Each number is 128 + 32 x the weight over its row's rms, rounded and kept within 0 to 255. Layers, rows and columns count from 0. Numbers have three digits each. The size before them is the row's rms in percent of the matrix's.

# layer 13 MLP down (transposed), 256x96, rms 0.301, rows 88-97, columns 0-95
085:106158144098051076099130147152088064078126183158146129131167069103105165091136165111094122150106157138159080101143150115129139115162116103134124079142134106132129146136150198129152181116194172121148127189082131095136148167091171175100124076123127122071110165129126065153070162130110122104
098:127122144144142136108109127174065078094118117106168157160123195116126132134166116098151170123082079153094160131073150154132183107097099083142052116144131128126083138095117035098118126117152095097166099112096116118168096106146187118129093096080075113155146112147116109150168199122158066131
095:116100204167139124149100126134107127099120121194171139118133099131118122121159096103150102145082106062138139144110057093098132111089101139115140139111090123099176179114131173135110122134176074152118116170103101195094178072110163098147132151134199155190106141127071152192159116067146113137
103:105158109175138141107134102076156134141147115175121088116141208144125080191105138105094191158175048078157117087142114119091110150143112142166075139120158107185188092103130166150083153124118122123138183089148085084091133082134135127118123149126104139124096140114173108147199149162149166085
101:153121102066093130133165065146168124088168172123091162116141173137129105168157159097165140098076137085174111156118158145153094132150163074171152178131156132191178124140117079102128127115187113119139127138105195083150128138113191131109170127102161167164159086145129145058086138086091117119
103:126076124093153127137142119134111182092156201136142121187127114147118096069160111163143128097135116107107164150105116075151141108117159113124133125132073185108083128125143052085168108172113110152162164152096099151139151116122206095129110162097161158255166133105130134138167108130145129097
110:137130151137116155187141143102086178184187140151129129124124057141156127119110143123130126160126188159206092112130148124111127190122198140134153108141081146156117129174172202142149129154163143117092113122168129122137094129090180145174062124066171091216133153100145115149109141112134141149
100:114119127106112133102092080069147164149149177182114188123107162126133148106147162158142177147131130162167179118095154133126125153103181182063094121130118127158158106133155139163174137091157138150053215095146144085150076131143165183132167143132129143185119109150150109080194084109148130126
097:119130060180145150039117106085151195167107086048116109168129100111141192140108135048124149114127116170126097075112133127147128151195104102166148144173129159139163112156156071153120155109105151084125107099103151106127178167104071123081133131122127129133124091135159172141089150103126153136
103:150142111158137115096157148157131102140183176122095148088150000127143174099142171149115070116178165106111110142157149105111105095133171118141139151098116104163130151127112145150170099109138187129137116152120092072136154126126134114101126117151132111128142132116202203116127151146113148116
# layer 13 MLP gate, 256x96, rms 0.317, rows 89-98, columns 0-95
102:119108166074084132155164119124126100148173138189123120085195080146163051168074161134146110143101174118146123121109208158119162145184123109162113157190115125193132186078111154132126114164110119167130145111135123080136156123136187105164146139126122114153144141083136179078080134118162117164
100:138099145172120136108129137169113136152149080151110185148159156135066110051134150115161140092161107136116163152114120097041121136142078135168110160147161195098163142171162183112066115055113123116103162141119118159089100154139106097090195120101091127153126116097146151083161173071108145130
112:138105160086052126067172155122119156144168078109113121056162121130096112093124138129087105123153121092137158143104159140076117129093133165128128091129134135120142147100133089115174110149092128157094152157103115219104167130073149146094194108135189084151095184160174142153091161095143098183
108:176147159137098145096120104129182178078120116143122166126170119149046101193135160114147209066107098123140105114202137109134156122122180167114151128163197148143142131136098177158159132169145129111140133125107099140164184134119093172129199167083124158141114071127107116167108165094137113123
109:109136124163162124078129119102120130107131115173140068127119064113126131040155118138079122107138157111133112125105149115169078185149133148145156119164154084115089126120161152159176098114059059129125055072156137146125125159136099160116090178079152151123156128164199131161050103121099155135
096:113151099136102204119094052151122150124134168142059121113097105118130154075144099155140099137111118147150147127172177111125158142112145163048136144173086135159167162107120149113099196137129120108132157071099136118078064104091166120149054131106158133187065112136099145169167107157136147149
102:189132166116148143135092176155062152113135149192109108113208063133126097112146146131131124079197144048118161135120103157139124166113167137094176068153111094076123140094139183082135111139098149170103127110159125145140107154156123146151130143101133089144170133101101121044174157116101146118
089:154111071213137109145121132075168091122090139081120056164131161154132108123110131150064149098140129157077120119120098104102069110146129151198114158141156151134083138107146144138147105139137205108156148107093086175121158170162114151123137197072119134151157125151162130136112143052162173112
094:159151168157136132188144101155102173137119126189093077144125159132143157135121126090109132171179069104168054205119128126140125119090097137155161107145072169184163147132133171144053157140141172125116175134120107176095158110179128087133102163168157131190179100102130140113153111153144121103
101:109102161137162127116131120100105140107224152130060089143129116127143075166173124142116113136146095082107075120130104085070132059165100132138132109126117056156128116133078102152139132116170144088169120175132059148188115147123072135130063117135075088131148122173173166127164150114126161093
# layer 13 MLP up, 256x96, rms 0.299, rows 89-97, columns 0-95
098:143128132101121152068154140017166119124155113154134127120123156166134162130082101134142160086137182088078142092104127165177139116128100134125198138101102073074111119105110134109121105165177198108100062074119209130157118107163128101127153136101112129126108157156118078079153116123137176117
094:105106141075144123099115118052157165125117149183047209131097158094123154103144146144146096150110133103131144153128073122156116129156124137140076115111095121115113170197115136078105061138157136108178077125172136153038150109110103106104085138121139095175152163090122135151113163088144178110
105:154130094102173083153088090091127124143047107151161144173144082132130121165094161140106133160145149186178158061104182102129133132164085121210160146125099115116093171119158086178125111131184121107098101127119164200120139155141114136103129099134162088115118148126123209177088149137150144104
102:122133152177108091117091120158090166155106158107180123176137135113131154084092135161138176149150143154128140097125098083180169073160159149080135125139112168134089171035183103110143120127114117186200118140129134092151125158093181113149137055158141106202077125128148157111128089149162149129
106:152127134110115096144098111116164122123185189125122117108136139164153170144160107113102137144123170094132146096145144209159210024136117125140144090131039135145142163150140142118139146141103110132055090105096194119146124124093121168116109165106094096170085154142115165059158102112163116143
112:170144098113057129156156105161058141069107198185194105145126102120116107101208101132129113155108169136152131135156134123154149135161143103115120115163158149132113165134110136116146118102168111118164074139121161137083142171128178134116192109063137093114148124061195108085130109103138150187
099:137205124127100151133084146126161132169142121124121075149108143111153136140189103085098222177103166116079138076153085107099179137133135137137146091152109195155099140118170115083133124115136097172172165141074132130099142135069160130139121159145095061128132119126139134197128187144115067101
095:131132132124112154154130209174135119129139102134076180096129042122118116150131125154164095144128068153105116129133168184186121187139125133075124058152087110151124128081096154168142160101112138130165169143162125180110085089113188117163126078144194140127111123107150161075127097114163076139
102:202158125110065020070116154131113128142129134108128161081119147102162135118124117136161135134169113129121165140114142127130110115178072108176152109148140130169146101113141115119104073084139179255089145158166146126112132134086182151121146149137153156171075125108138169148132137161118129101